{
  "n_layer": 8,
  "d_model": 192,
  "n_head": 4,
  "n_kv_head": 4,
  "head_dim": 32,
  "d_mlp": 512,
  "vocab_size": 8192,
  "activation": "swiglu",
  "norm": "rmsnorm",
  "norm_place": "pre",
  "norm_eps": 1e-06,
  "positions": "rope",
  "rope_base": 10000.0,
  "rope_fraction": 1.0,
  "qk_norm": false,
  "attn_scale": 0.177,
  "bias": "none",
  "tie_embeddings": false,
  "parallel_block": false,
  "extras": ["capped logits"],
  "init": "normal",
  "init_std_qkv": 0.0466,
  "init_std_o": 0.057,
  "init_std_up": 0.0466,
  "init_std_down": 0.0,
  "optimizer": "soap_variant",
  "lr": 0.00434,
  "beta1": 0.95,
  "beta2": 0.99,
  "weight_decay": 0.11,
  "lr_head": 0.00539,
  "warmup_steps": 200,
  "schedule": "wsd",
  "decay_fraction": 0.675,
  "decay_shape": "linear",
  "final_lr_fraction": 0.0,
  "batch_tokens": [16384, 32768, 65536],
  "seq_len": 256,
  "doc_mask": false,
  "train_tokens": 109700000,
  "steps": 3511,
  "dataset": "wikipedia_en"
}
Each number is 500 + 25 x the weight over its row's rms, rounded and kept within 0 to 999. Layers, rows and columns count from 0. Numbers have three digits each. The size before them is the row's rms in percent of the matrix's.

# k: layer 2 attention key, 128x192, rms 0.148, rows 40-76, columns 96-191
# q: layer 2 attention query, 128x192, rms 0.142, rows 41-77, columns 96-191
# v: layer 2 attention value, 128x192, rms 0.141, rows 32-63, columns 96-191
# o: layer 2 attention output (transposed), 128x192, rms 0.153, rows 32-63, columns 96-191
k40 129:468536500511510523488492507509509508589504538491506503515547517474515493523485468490462505529492465527497548466470473497473479460497526422471475471458506502508505492492484504487497488479575561521505520484509496497488504488478466448467513528516480508492496492483491490492504517463526480507
q41 160:517506485515485509500447505490473504456508505521527487514499536571431535502487506579519499504489519478505509489472486470506496503529511498485495487507485484495501461481442508465525500527535499496498507554501509493508520505472479503455517521503509526452523497505541519487467538480465500538
k41 139:479490452505481515457521484449478559502464439545499494512537522517499492493549488473491521513515506469502554516508517562526499483504519520523515457508509425507528542532542494492500501498531505492507489528500520521507543508520479476531526482490515481497493492473515505490474484537469470484
q42 164:524491499508498518471433487528502509494528481500487478491517521492468540480512522556507536524518514510548469480490493501456496509525550522514494503486522510508534517525510517517447447499468534536501482496499504530510467545531492485492509501517505534492516492502482471555537480506441514493
k42 152:465500491537481483487475473512560501495538508490532520505513482491544471502494526502523504484541503497511542494505468499461466475528491498479501517502493469542515493488526493523480509434421475538495519502487495539499515441479504511513487477516501491457517510496516470521495474561517501522
q43 162:538486448492490484488574472487486502484505506508479497522492538502469519531486522472553528469472495536470440538518484495477467494498500529521497520477501480519460515517468484534503513485506501510504454469502534494470490487502506508462512526502500511461478498506510447528518465504528501559
k43 152:489477516488532485458510514480543502515531523506486494478494434455481497507537502528493500506534534481480443489499453498490525467473471482470490469531528494478523490511508461505531515551530498509506476489471516505492429510526504517475498515493460464479510469505509508512484504501468481563
q44 173:522488467497522494489430509484490489460508480508481488463500493518516463500581500503478510515499496444513492527487504460483574521527520462488504500479495500470481528489530471515530480455522524492507532490527507529513506474505484518519515504520509481455474475448493474477499509469483513484
k44 153:481569492493503519468495541519536496544507533529547501488491508500482547487489481473518536506517502434549560522530472467475481505522510518526532514485490482474500508508513481535491507488493502495490511497539505494535507508501494484485502480485483478544524503518460482503455490505472521465
q45 159:518479467513495497498519482481502515527525442447487490456482477468481503507473506454465493489542496485524537522482483506522524591502509479485505482469501474504511519490480520488505486520501511498496419490505526496511462505504533482530462458468502479490584503499524497516543489515499464467
k45 143:533489504491501501522535506529498465542490512508538486515506482508519491476463466523451483531546420506510482550485529496484489527495541529510529500457509502492496496524478477496522519483480500494503557529465489475499479515483521483509507532492505498446476487479503462553476466486544507500
q46 161:491533512510512483509541532509542506551517508486465503466486493477499486460475494488483490489480514501497473487461523522444506480521529531502489466469453496535484558523436530519564462494492539530488493539502512493500511485506462497477503502531480528475458536494492493518544492493481538471
k46 150:504476491490500461494542523469486493558537513455509509458504487505522563496493524537536525487509447512527524477506452494526509504508496503491527507524479480487472512521495480479482523472481490480486512507522504499454534507478473521467528492480487424481492494530502511508542516470496449551
q47 161:501500468456515531481501496501523458509514465461482497495496494547460484479545480528531523460491516531487493517495487490496526499471476492541492495492552551466495492478467502487475503503503486495520525477483482528487495505474453452532500498490466511497506493512509470494510457528460495523
k47 146:495506474480527470435476495496526458471506545512568496506496534483529537526496523489498552521504522495499497506511497526528523495483527474507504507520504509518537507495440474504558472507475501498486485528498503482549482491518498510491485491492556426520466512499505474488522497521522474465
q48 056:475487516489504537513520526485507509517518503532497500540475491472499494479496511470484477489530531505510530529495523510486496481501504500492508481486509486444522508516517519508511494530517549511487453468467504522509467512480501508507509523452501522497508495432511512483519478492477540498
k48 053:479490504500507514484506540504472464487546468480494489520488484477509550526553501463491506496541476481510516502506503490465488493501479460445512503463509518516496520484507498474528475530524514524530519506491506510504477479518546497528526500519506477480525514534497520446464505518515546544
q49 072:454475497507489528531531519471464503466513531517481496535509498511549494501479505512530510565476529501489446474485486459493500492499488493483485508524538497488504547451508460476512481552489496491515500528467526496499487557463502506529513509520467481505533498458516456506504497545501543493
k49 047:456452504483501504492512481583518500536434494515516490490476522503517494514526523513506511510493553472495509502506517505492508474518520511542452520501511462493571494523515471556505497523489501475511496525484478488470510488502499496440466491486518496464522492506531500533472469471496480533
q50 061:513454475505418513482480490457480489479489485470476446497530506540502497536514563480491495534506499485492496478487487443502484504494510510550527482504483491495485496481498517495484471501468517490566530473526513506533472516474519495467495511463485489474466532497441494481485525544506522497
k50 059:520547509525560481492494489453492513524515474513513480514480494508486522515520471463498488483515475477521483538517547485459506484477509493474475522482534509504500461482492504492497492483527487520450504507464503514451483505529510465492533498513489515492500476555515566516493495502524505526
q51 066:541515451488516485483501448528510482488471485506508542475513481527470495535540532507498469434550481500483500505508473465511552491521511450487503504496488525524535517504491512525582509476496499508512528504518454525515499463491513497497485503516506483471457512528490498507468510489487513461
k51 062:508495495505486478480531496466450509516487498488520495529489474497516500483513486487498546498517480499490534493475470441517504505508480512494466492487504506517473483463479516459530473527524514521509518532516488519492489519515535497557529509515506520463512525476471531467496492524489546513
q52 074:521521468521455466496468470496499486475526458479460498489515514552494505483520475498500519480492509507487569517482528511522483495466521493581538492478501518520493485494474493500490522517506492494458473450501506540477545501525492482505513506506476486531491500527471514516487539515497538503
k52 070:531510489542569506461466540479485496461536509500467546489491495466477512480510507460491456485491487454502469515530526531503490536487501492487488487461547495501484459484526499488466471487504488528495480502427534514481483485503483460482515475511503498515504478531510537481482528512506468509
q53 091:457479532512523489479498464489454506478474508472515508523472484500482497478505432506509498514519483521513508534472471474484473507496507542549494480522502525483548523454512474486529537519510449505414476508498491513455535505527528494528509509494502478501549517495500497529476475529485523500
k53 073:512488526500508531529494534528564485543505518463515564471513501480489526488475546489479490476489518516511467491540514519505529499505512516481478529480487466469521507540527476496479458496508499531558476461531544518522491472460476490470481476483518514518492445496554512476510487473513475495
q54 091:496533493518491503466433479522514487473450507560504487495490508485527484515444473491524472485497548501504502479518519551527481513487553518543545489476514496457490504510528479511498502466461488455507519503482504519473480505507472462479502501502486490483500482499476494502513536463486494512
k54 070:521481504536530442488466512537496482423522520508470479487500528489487533523516483466526469512501525468485442512513531535530489521457509523492516455495511509522466525509505524493499536475451473460506508532457450463463487520547473497483550479503500494506506496524484511483496521514534435505
q55 134:522486519543512487484533506502516458541498468496491544495467490521493492501498488460472443452548525510492485454514510539502541480491498485522528486476531534543485454473499473525509497481502485472493534494435486505491496490497474455492528513531481527533488461508491526458547569477528510482
k55 085:518517471552502434539500470476499493485510470476508516510505516521524495514521534475516521513531529468527536469517514500445485465527527521529522513479551493489533487483541473504493485508488486512517512491469555567517499552510480488501526496530505513487568468545500504537489520497506480504
q56 144:478497449511465434517498519484501484439514497544495522497543500486446515544521481490528491511519513533536489533511515464508456526484512547524512462486488485438458504485494483504501466540508527460523486540509505505515517494490508468470516485531496488498493485505493455493472504455529471502
k56 136:505501492475491478459498473486524530489507490475529493528520495541508432518488470524497491468491525515463489524513486484419494529493493498513520510500511527474500498491509485467528493510485517465511481520531489499497508547518525512506510531535502470516521487546475531542533547498530544495
q57 153:524510483513501510496507502544508497503497533529489490532458539565501510515516489473473537478476516516537496513506492506508468496536462523478480434493488484495464447534446513484494500543524541483492512536498487453491515510461508500530505485464520490502541492493483487519563513468541514471
k57 148:525478523513479523557508541494568487479525478514508497488467549496499482559523508520511506474534519493519522527491501472545508492518480526529521500508489505502540493511528477547538509514517506500506512497484563521503491503523487480518497484504589518511489523469512514530524526480511496491
q58 175:497481501505493520493448540516536469510536493462483515505493514465588507511502496527501497456505506515506446545513509508499511467503490465522494505501563507512444479496453489489500494513530501502503479525495510493503500512516474510498491497512504468488462520473522528486482548500446519502
k58 155:515502501503488449519505470463515503496519499485503516515526473529499470502481490500528508502472490447498503463520515496499492516516495480499489511494508527519519542496462486457540473445484542543514524464471512506496480503540570517527500547547479446485508477525487542509452493481512486480
q59 158:468485536488483501512468496506497486461491476508538510483481509490450502475420501506468467508503498519530500469485503502534551515456506488530496565511472571500465507575483515484510518492468487521486478524507504515533528503472512460465519492493535460460523491511485506492499510487479501520
k59 150:495450498520465495493480482499521538506486508502548515487516532491517567450499508486517521494527493474540450499504537577479529485492496478514508487456530499514494464492479518481501509481525542504495505498498519532527460489501450513482486541483569569542495481521511514498529495500504479485
q60 163:512569508504523533494467483495480512527532504480480465489520484502528477506476485519465485502521522533527450485486520517521521552511496551532509519517476483502529503485503461497571483506506468489499513486504524468524504511455518472465498547483501493508474477501509469514507516504538514510
k60 143:514473540515500461504490481508495538512491540421539485469544495505510490500501479482495539473497477440521479519538475517536496534506499508494505467528492557467514520518493550527528529479541531489497496522491517461475545508534527445478484490519510508522490515502476481476527522478467519558
q61 166:508516527500511521542535488457524525474541519495486553484488483508496516494498491475495544563528481566532494496487512489481489460512484501520502509510491509488464525534491524495456483518488500511503487555512531518529538476491486530539518502512536509520463508510526464499495503453507480547
k61 150:511490535495509499493483540440502520509551485517482473497489489505510508524488488450494511479444518473500504501562531540493484483487481490482517511471505508494490458498472480465499509494462508483510480493514453509513499454503533453470588525492493536506489502526480533498489519524504505470
q62 163:541482512500523501446518543526501507477503459536520523518509489524436510496502490472464505498495476514518474487469474502514559502456499487533476476510512521498490473462500508508458529421505463504502532526502521487505504523488495496497507503532492506534501506502510502483502505484494508448
k62 145:481518528523504494433451475507571491494463528545491513488537511517443492508538494483476517463531526451504507534511490520498524505496454467533509489478459446468454547488501492484507521516425511496500508515516485489490486459519521515503505496461491529507449498498488504489467495493504497504
q63 161:517505488533484530512506527484488469481573495511526463515539556460509465488503497514512491526467495524516421509501481508521527508527472529507483476488571509497490541518501486531496461522482535513480485503491503441489536488457555502507504496555541532482533503461505520552527462502495519499
k63 146:493469479505480486517480506466557507515518468528485518532512494494522527547508514526502495487519509500465463484497532536518490498506489513466471469493462515486466474542480472458470511456502501499487516465520542524538449519507528500527496467528508521514487515487530496519490477490456477507
v32 098:543535525472522474494524504498514512481542513526513530491529467493549516478487517476513521515493472432501480508515467451527440507523482476514499460519531487485477468414521485477484509496509465511532475523496497464556515516482472500505477481477480487508563509518492510466490485481529514508
o32 102:488518492516555507475525523463514512494495465462510499488475495506500486523503470494481524506503469471507501456477510502515522477477540505564487522510536480499492493501509495503546472497482477516482508526533460513512565509483504497450518490542523479484500514491503503528486489454539491498
v33 092:522474474490514501498543491494468510513464529462517546512468522499533472547450505509530491511500481480508478526488490522485496539469459470507481545487531445490520504517550469529490525488497484511477517511483487540504478497493481480476501473496540511482513487515529530501498527466481480527
o33 094:480529487545472506510516510501472498476513507573494504472460515479496513495474553486502545499469516471451510526532516486490556466477499476516533487499458552478488510490504478475513504500557540523476507457464500516532519442503494500488459505469488527524529528518468494476479515481508498502
v34 096:485498502505515479450497472523489524505481465508433510525472508484507472524503486504495527533520505474529519504541522511458490510467462535521512461493473502510490505495536507521539515489471481504488476496499504512479456483471488512533480523481520536511504502517471487546541484508494487510
o34 101:487529518482497499521477509531486466468480469507508498472491494481483500488474458539500512523495490482564522456476517544538479496510500504532512502537521518529516471514487465509489535494483503494486474497512482454550535519526505508524468558514523527547501546512482502426529506516480482502
v35 100:504446486493519479504506511541513510495502501507522485489478466532500563484481498549503492488493503511471504490514504519492498501445493512469495444514483487485504503478466531491491480529514515543464553481512483491480504463512497512493476484496524480520494502497464489506548498488482501454
o35 101:442485507509515496504497473483511492531431514473511479446507505458510481477503498501500460551492500478490521507505513503458501483560461534498550461508485478513495492493540457507472535503465457542506454464497487520503509503514513515484472513431511508437508441496500495510475502471514495502
v36 087:490507502509485500493477511504495500523534493481475427516507520464481466466511471545513517535516488518500514495553455477529471494487526520474503484491529506495505523503471477469465510516480539487463517557542467498488498507553531489506558524515476523504513495464520528504481509511532498504
o36 100:500480494510497444483518510515481537518489475511513489509515516494517455500478498500517454526500502488514454500484489465487484500507537509470485500530499472481493430511510493540530488493497517494468467499474478501514490510479513500456493459506490533482502514477518502450506455487510504467
v37 090:509486456515501482507516444491507478546491506469459458515504493504532492487535493505509510592522499488536534519480484531449509524520491473482495494477505503559494500451522487528530502472473491510476451496500483519482577528490530551523482483495511506496476512494479486437526486525554498463
o37 098:482481519493497495502518511534514494512456480522501531491470480490482513538448475512491535467511509509518450474504560469496511470479513515492514481493511489469501490524471495491480476505517501514464500543502480501488533525497525515520577486499501484509468566487542495554475523523496482543
v38 096:475540494497505518506479479532488496497498508509442500516486468499499487502451486485519547588506481468463487501494497525483512532545529501491523454516469458515499487511496500505479485485520468493514544490485462491441471521503511516477469479472528526473510493534484449513500495512517487498
o38 101:455541480491505527536484435484511505496513482492522486498470558435473503494515540503484550478500460474492490496486476546532511508494458534499525517475458515501505517459507492528484503488462495470499476514554492478491492504507480476559565483505483468518511451490507518471526527508505499476
v39 093:505504496494503459506524481514491508521518518519470509503445500465491476535509497464505488494520474528494465498496543530509449533491535500526503514527492469533495482514508505521470537521459539524469512490524487509496566476501484489515503524477516509550464497514494497523550491472475508517
o39 100:502513489440552495464525466517482503464504503533492457462511498484505494509498501522487535465502513505465437473532492508451509526474517482455531527483480495526482491511496456541517519485522453449537461438488494518495502487506505507493481498456496489481548531474485510491458524481505526527
v40 090:482478468511500530500476532527525500552518467530494526514524494518488461508513478520544505553506463515494482503530496492509479530513491527497505505478549506499487507530511505507513504548507451485512500470445539482482528507476463510521514476476536483512511495524503504504542485486478518526
o40 100:531469504512482458509507518553462531502530552501494536472567479482508496527498508473524525494482463532491447506481525491513537469474467481485516515542467491509506529533522509516472488478502482516474483517505512481520467479535501507500491534507490440504509502514531505494491512532524494479
v41 096:477499462499490511475518462494562525514498471494470553476483497478497509466492495473490470500493497483508486497543419479539485454484539539445520516509524499544547549489508530508473526510511479480512471474485529500480499532476506481510515533505529516486481513493506564499476490514501491511
o41 100:530487509574481487497476519495471465494490525531505489514559462503493471512481505501489501499495497516519488503463491510499499511502512529497488483528491519493485487485479543468474476484515512501483496495518521471494493476488484534494535464503471478498525447510511512542470475524468526534
v42 108:490498527490535485517488520500542491509473495483433517510517492458492525504526502550484501519485544480486526498486508524550483558523491502470500494484501514511500464531479485492495509510502494522498505517497519458489522467486534465398499499493524463490449495495481434522489524520510494483
o42 106:496476492549501505524502481480471489483465470499485473513494507495531510495480527493552490471498502487512487501498498475434563484497468533476483524481539470525543505488493518514504516500471511505476523492543501484484489490500507559503525493472552487502446516519480517501462492460457504517
v43 088:506450472511501471512500489466469487562503490502490453499540497521503468532511524540494460426495503492486509470499507511513544483500509481534514537482491531471528489532484481499463506492497508494516516527511523504483518521458507491514507512511471498519479481451484474499463531447475480448
o43 095:531476489491481510507515480538527466557530523516498469512448497525505510505561542510518476510519569499490487496493554492463514507502495464484506524476510526527495515478487491553527532472495523464446507512529531531515473473515505507453528468517534496480492484496528515514490545542492491554
v44 089:479511470512512530522460475498509491464565498525491530516486506521495487546478502523491522563509509485502457494516489492466474469481455513506487513535495491469500488505523507484501463472481486514516481495521446521500514552512484473476506477508521502511499490515521503476512517459479463489
o44 092:490482479483521565491505543522508495511460493531521494509463513541483510461503522461503526512501474511494561513533505510532450532504498482517497465495489514523484487463469513510476516540520469503538533463508491506509520495494491475498522502519467527493522526531467529583468497503511502471
v45 094:503523473499527454473475495509511475509507494517489509528480477532513514501511514497504506444506455516466452477492466479521507559493499498510462483517438506486519495528462488491500506482511509487492461511506489494518481505495501496448496519489546548534448473478483485502486503510474494441
o45 093:497486534503486522481485492472511489492511508544513438481480469459497540505510508529517475494490515511500487493439477506505522517524515498478500475479573518540533514485509520534541519526493491508511522463473511502427551520497490480519494508515501532493516498457498532528500498496523488509
v46 091:501534523488492509495512488510495478538503518505467517502546497511517545513512512494508479457495510526535479484478511481511531534498503552513507481492502492501514543484488474475492521507523520527499509561502468522576478495527484464502539478474528472502510481476499490516508495493485471505
o46 099:543517514473525528499543486517523511510472483518443467506498478482552495449497484516554481518492515498478441552510504511498494466489499497508541483492469475542520534505507499542516463517481489481483532478494511504464502547524528522469500467503524551498490511488484494510548474459488481513
v47 089:510457495501524483453496521496492518515494490507495478539475492466523508485477520488527514520491489508494543491474453530513478470523488534510535458507446523534497469521522512498477440487483513504521481489498471469554531517471485505482493497470506551525512511500475523555475500516462486506
o47 098:470534536519513484488502456539488495536545481531510534516529491532469503537503529518522500541461464498477489526473498481458513544497480440515502482478535516512503485469493530477501488489516473466530500448488519473517552460474490496525504477495514490468510523488508492489499481513495521491
v48 094:470498525491502503485490510510464524485515451482557517548459530502484489478535466543496511500501526523515519496514475478491503507534508475492543508501512461530540456437502527530502549479523492482489494506497510491506547517538559530532499466504484483509505519556495503515513520464527507537
o48 100:490536503481486483506525527517525503459463553520513494459472507516494516479516457524564520496455530472475499484499508509488506482449522557506516511514552523502471511542517499435483470489520528471500516526519499507531496487459485488502489500496527460501545519503484487504500474501488500501
v49 101:570533497516515489462472531471476528528489495493474481507499495500531482498505496524516495510528538472466508487476505498451491537504498511485489496517515476491533515444510504521517492489477477524519471481499561496538501503473528491483494443503498510494542480509504527518481487501539516492
o49 106:492545471496445511477526495499508447481504449466501554482482488484488474508508559528486496464512505500538516477503490528505507507519494512495485506540535507504468487543485484482496523546491521504505524559473483522514467449491521481490533494499530491500505532486511535516428473496543507473
v50 106:478493510495485474493517481524532479521463513483492488471480523533487491487480513504454490453515495456470487489514559498506497486485469522536489491506497480536470490525439481505512532516528535504492519503488461488558499463498560474501518518463486480492499496503472515519480513540496523482
o50 104:496532469525463506510471497426523487478537490479508509470492498489500468518464483496514489475535484475497468448510500477475516482531532496473512478511488482516527496454542491499540503502530522477495531490520494486470510466514484532498471477553531538523480500529496499478558477481510491511
v51 102:532453525505504522480505524529509464481463517511510487513485538511441541489499520482501454500490513498513489487468521521575518539540513508506488509505453522517500518542450518514520509505517506530453506488477462501474559453482537495525515480482485476534489511532478496488493526504540485492
o51 107:513486489495504488511513496505514461485520525456484467536492506529501512516482497498478481519440454468483510462511511473482476482518502531523507497507524498525513498486561514538472502490510512490492482511516485467491465528461477528535506476534515545490480504463473508504505505496449472496
v52 097:518481470501540543498517507480525490508481499485532531517507506512552470483484512504522507476494481443493469494502502493447468459493527464532506482470540455502512488477486500533515510481424520512517459486515496489488507538519451525531516490504458513486482505456477512517487521508475479552
o52 103:452503508488487520505522533479491537485468521494517452483515510488469511472468496510513520493494459471505514456448508462493476480508536482510492515520513488506489497525520515474497503529520495509517503519511506541502476457541506538534505516506507519502551440523524470531509443472474471482
v53 101:532485504500453524534500493477486511490455467472509486508476482468505488537461491530515508509497502493494516492518475520458449506453507492498484499503522495523537504489535535516499527511492480466528534514508464514497517507482535537525481484495512480502551514519506500511507510516508513489
o53 099:492502496499512520488519483536479515518567509505527498485492484506494499470504492482499450536502481499525518472470533499504501480494479504533543511545515543506465494546455513478490515493470451477526522551492489499477509502527496492515499500481535475568524494493498520530479492505426512514
v54 095:481561510496522468489488535485488508497504510515490527518503511486486560467477497532535534509492484548499466514496541553478509474485518523486483498486516524559487513484514483503469528531553497481491583526495503497457501511474509492543496485504545501464478511533509491497497500524503493490
o54 099:494485521520518479537469500501507492492533497472526463480507503455532505502471506512457449500480565535558479505502496465478483519484460517496524485507488515456483488492500547500478462491466537505512491455491444512472481483499520508490557512478474453548512500506528479492476503452502490523
v55 093:469510503477532472500477493510508508556517502552501476502491523475490484468513519471546503470522503514497489508485514516513495496516485503475482525491456503487505512487493486488525503467502497497505520496500525506534505512492519500477479487517471493573462511477511560456500496471508468529
o55 098:572465517486477488497494534521509511495528497510504530504483495535505474490487512510504519480495493500495492515464507497490539512486505504537489456457498490511478517476521564525490534536482482514470530492549491504489475533548433462568462499500494438509473460537522489503479558503465501532
v56 087:496554472524489516462493541496511481533483507499485520489535480517493538489462494467509507535495519468531454510504500481508479533510524495454498539520480486521489538487475499471548496526531488504498483539516540495481505515529483512521495476520496517521493524504516534485449553487471516470
o56 092:564510482522492499524506486556504509495502512467492483564494500513478455534492505472499477516505450459496476500513478468539507510484503519515513433481516478517525466502477473501492454492488500513472499469521481506452532499538501537485486466502515488504522519479499462492492476527501462518
v57 093:477497497519470485450514478459509500498524497498442533495489524480470452469512533509540505533495535505477508485515485491494534525478531495541488494496536510487543496522497505472511490471436503528515495509490549527512462507509472513519517527478471483494523507467490476465471531476517533544
o57 099:530569487514543445499549525498490539546508486504521483510485521529503497492506487520488498464512505464455483497487551490524503550514480565482462508554519515491491486477466457496459487502478534501518503510459525503504461511545518492521456472502455515494513504487491521507546462503547516500
v58 104:495564483514498477470541474469497525459511503511490521502503499529512471488462489480535474499518534538488486506477531477484447460495422501510529531488507493514557482481532566507473484506540476484500503489500533451482536503482466519504476475518505496508476492509499471529484475555488497556
o58 103:479541520493540495483494479468494533491480499505513463482473493481449467515511510515485502488533474500517519497524507501501517489419504520504523470497504455492508488524482469467524534513489558490500501538502517477485492521522528494490507539521467474511495544483498504503481512496548511478
v59 098:495496485491494495507543518468473497497510483461565485520519510484524469484532508486522487547473488478494459513513449514449504548478508524461479506516511485537458482502496523515496482533483499480508488442522478525484528545486463456553489477515470505531540519525523484521483491507543493530
o59 097:434459468474463472505510510506491531510516504528495552453504536511478519511448485494507507472497558505497474491517508464521523536513504474495480490524535520491517476495471506519505536506523514468472466507521494525500481476528526521481470533514509479499535505481498529527528473469457535477
v60 094:533488508498493482458484518517502470503507498454497504535540514483550502485517490534487541521499501519496516525507506479454521438556500491512473465506500475489549519466532536475508517502514502494488464483477494511445480510443505496535505476473479538449475520499544463506533490491493492480
o60 104:516516497515462523493525492448536479519499519502526544466508489477500462519535497501462480533521471485532503477494530460544519443511512521484454531522466516470500544500472498521485494486508471545500530464474486486479515514524536476478542495486548498507515504464528465512502511518494501516
v61 097:479454471495490478540548454524488501454502518477513537536492511524531482483553476503514542493452478493513492498494496494520526496533563504518508519504480487455484498496529541510483484513491512487477509514505536536477514510492506505513539465472512471484502493496486551527428507513468511465
o61 102:506432522489520532502510491518501521513508449515512457524482477463519464521487500496508483489443523507472511518498487488484540534489481527488500479518523549502495527471503549489490497507500502503483515519509500507497528459506503541477498519522483481468489518493487457499477466544496509445
v62 090:523484489500485509553541508477494485518463469473472534426510481440495492546538503479467507486516475488458465501489498475483472519529495515547482498496509491499476530443533519483507506526511489480516502497516504545455506521513518502516491486436482550491485489503471503498454498504470499538
o62 098:481547468460504495489533504483494493528482471474527520503546482517527502504454554449477479529507472499449385520481514495562484504499500507544504510487529516534460498519517486513467502507507492497458512524480495520513536466479509509508537527505496517548510464522473478504508530479526502494
v63 101:486536486507508506492533465495505501492540502461514478506467458432549502488504486532533518504489523465495520536489456488477514471506494471542483493519559461510493495474485532521504477474508483468493516525498493471485470541495528520456480492532512542481530513520552492523477523510485506504
o63 101:545511489474508547531495495507514519535461515490514447517519469522477486548473486505506512491547531521454501489490484529513513491508479522489526545526499521461525505499437519471488554493517475531502516495466513491504547465500511454476528488486492474470529493527498487459451450512528504465
q64 121:499520538454514527501513536511498530530501500469495508552542512497542504476515502501512520501476467496520468538453451485518506500458487499512483470539487482492478563467496529456504496531507478499512515506539521481516553541467486561524454475481494500501498536521488542513525463508483498510
k64 055:496453484512503508503472476466506466459482521484472472462515545506488496501484498494509538523507500512486494457504533507499536489525494552541517524475506537490481517525505540517519511512527517477503505515498478478478482491482501487457479505475540492500477484517500496490536490476483490453
q65 078:520491513465517539527490498441483504510534480466484496540501466497501486494519526456486539506496507488520462547468486523466523475485502488481491467522514492508456476478492496457513459485506500550492506503521521487437501536473521493553487489450537516493495546477535482491530476537504525496
k65 079:536465485487540469499489528532536504519497503512494539497511503541473520494487497515488476474511513493496545520495476469525542507497496470478546483524455471570513526482511509480504544508524499491528478538535501526490528471535487532529501503528479517550504495517466501499523534518524510482
q66 086:518509495454516521471505507474514548527495481456448520559494433454526461452452494504513499504490479487495490526495484484511496470483468500509500474541509453481471503491511528491539524517502456506511495530510500491508504565489453560527451441488509499466497532486529501481509495506471503529
k66 100:486490489460528516480509508530481515498514505481508461532508520502540475530498530514492530543455472502533483549480496497499498516488464525492472526539470515447504537512472514469512517485499496496496500467532539474539487540479502519531471507440506482501459567481505517537474462487473506470
q67 079:470464535512510504540440548540495482485496506504506534490489516513494486541497500505522477498562472528507494488487496517505539490515480510536508497475474519503483492533507448493502508527496535540475514532479535502472495477502487494490513497484524511535508465489462425470509543516500534488
k67 082:573491492523470516474533476466519483491476481512500469489517531531485530532510474490532514487531507507499534484540519500485504508511530536453544484463504509526468460494496449513482505496512476472489520498472488512467476492523521472515537502502479517458498468510497501489507533462528483521
q68 076:509497497549475492497503497541496480463520536484497486506467489493453504485496460532485486503517538511461512466516492506519502495525521543520516528449497540468481451525502516522490536463537528485482505519496452521498560442534540476533518482483524511526482503521476474484515493503492495514
k68 074:530494461539508465497541487517494488520546461467507521487457537501440474511468519478494501493526492493521499482544527532514513484550482464495539477497477511482557470502502483475501459470486511490518479467437494490484496494539532452500547508541530544526494452497515528524490524524506547515
q69 078:500571529504499525519513535515450502507530514541465431521448440462502522504474498482470490514490478490500536486517477528495495517478470468470513490525487521491442514530574519481506492466464484526491480531471512491494546493471471519514486491519533508492505501476487527478497469487536481516
k69 086:533463519489514515490507466503485499519490516475487554490524532480475466464566531483499562473493452523496497530491483502515508545479507536495473474527461504457539497473479525510512496537508482486522492491543519483527488480532502526509471493466500498459486516507515522525543477489472506495
q70 083:532514492539496518537495515510453469499483501517530584504479501503508496489502496518503511432480493485536524486531499503521518471527495459511521520476502524487512503522489480516505490506504527512474522515489500528518546463517532502441517481506449490532485477516491553515501515463496531517
k70 072:486463528461518473457520510473516488506546493507500489503506496483451518493497540483514533528487496457514521511498510453489475495504472557537498473528534552513527479471512468506483485495501477545555482529492500483475429506454486497518493529486509446456532479462512492488487519501523497530
q71 082:498502504482513502457528533495457541499517489500502492559525456490524484501498496536505512533476511506472474506493465482512490456491514480489490464482529515518523475457482522480483519510542511505494472536552511476487507533547513510542471482490494487498521540485521495505515494494455523516
k71 076:544472481521514503545511502518452524518514481495492506494487487510514440440515462503473474508538493489481490487502505485516484518571478518510483439511538488498500458501518492473516524511497477534496516524469475508498478475520495511481558490533541490514552485489517458459500471456485468484
q72 076:495480498500498481469486520471473476538483501461531476496470522514486479498559497468493520529532481529534532521515539515475508473472462530469493579532496478501527524488496478487494487494507532505470470491517490496474513496460457491469477467477531487479513499550519472503534489479488502520
k72 117:489492500540492453519477507522471460476476486513514528473479483506507508481539474497502477491542515482511502449520498462521496496532530462472514517461550501526469491510544458506482474510540504519510521509437495518507505456524499473503527551539474545514496437499486473490475529496492484523
q73 088:505506512478519563498542523458500508505494499514521524546472469489526474492476496483494507520475458485477472521481457500496494502475507505478463515542509496487536484478466524464531485446500514506500490497517509488496495546454496514524473486492530523503502522499550486518511461551483500509
k73 097:490515532459487548469520500519535541518494500497518471500523480512525506504498490507514507528477445514489533537487474502474488523517492506514477450530483510483486518483457511511478518505489475505509490484566515480515521522474494539486434522479486459483457533512494500505472500481488485494
q74 079:555447513508501514503483486499475474502514505488518482496507527524500522469541507478525513538480562537452529465534511462542546466452511513503544501515458511504489510498496488491510514469519478515493509541514510516469501480496455499519514487482502517504491492516495502490493504468499495500
k74 083:481511509460503540457481508499518522551527534479512483519474474508485513507492472503548462515459435490499471509511458520494466560520471497529462483535507485483488504488460521497489508438494498458486481476484488509511503479521532471574484512476527470487512556500511488493520442504475499513
q75 080:535512510491484478543488530512468463464506490478494482460512533498479495525527495518488513452478480475490504485527460506506538481555514498506486484508477489482501502511490490500516497489501491494497483511505472497514484493443493489479503503520479445489473501522467490432508545518486463490
k75 091:470507512453498532468530543492495516474520512481487542518530475504505487523487516513507493554475467549520469544431517499483467519455456505497454479520515488491476518492504557443504506507485518484486512503507525453500522493531523534552454519507512489479481514497583508509502462513502499482
q76 082:486516517514478440504486497519449477472486472531515492515548520484491504482490511492518488468481483503525469478452501514531476506521501507494519497507496468520495530515504498509494465541461493524516484471496487482526535513503519498540484413458525524490467498526523509504533544486556514490
k76 079:479505502488594497501519453512477512478489513440473519524483508487544462489511495495485493524477520518526553525511562470536487451447499539502524467517522490482497518497495526507522540464528510496493493521499494529453539486489513505492529495486557523529523501491521512502513499502494491510
q77 079:496500517471492513495494514497498508521468548481560479531539501576505502500456486483524480506510521550481518493523517514483503532460513509434480499500513502490493512529511482529544507455518499498523484534525494489520475528512449472518495487565521470458560503480499511460485502505476535478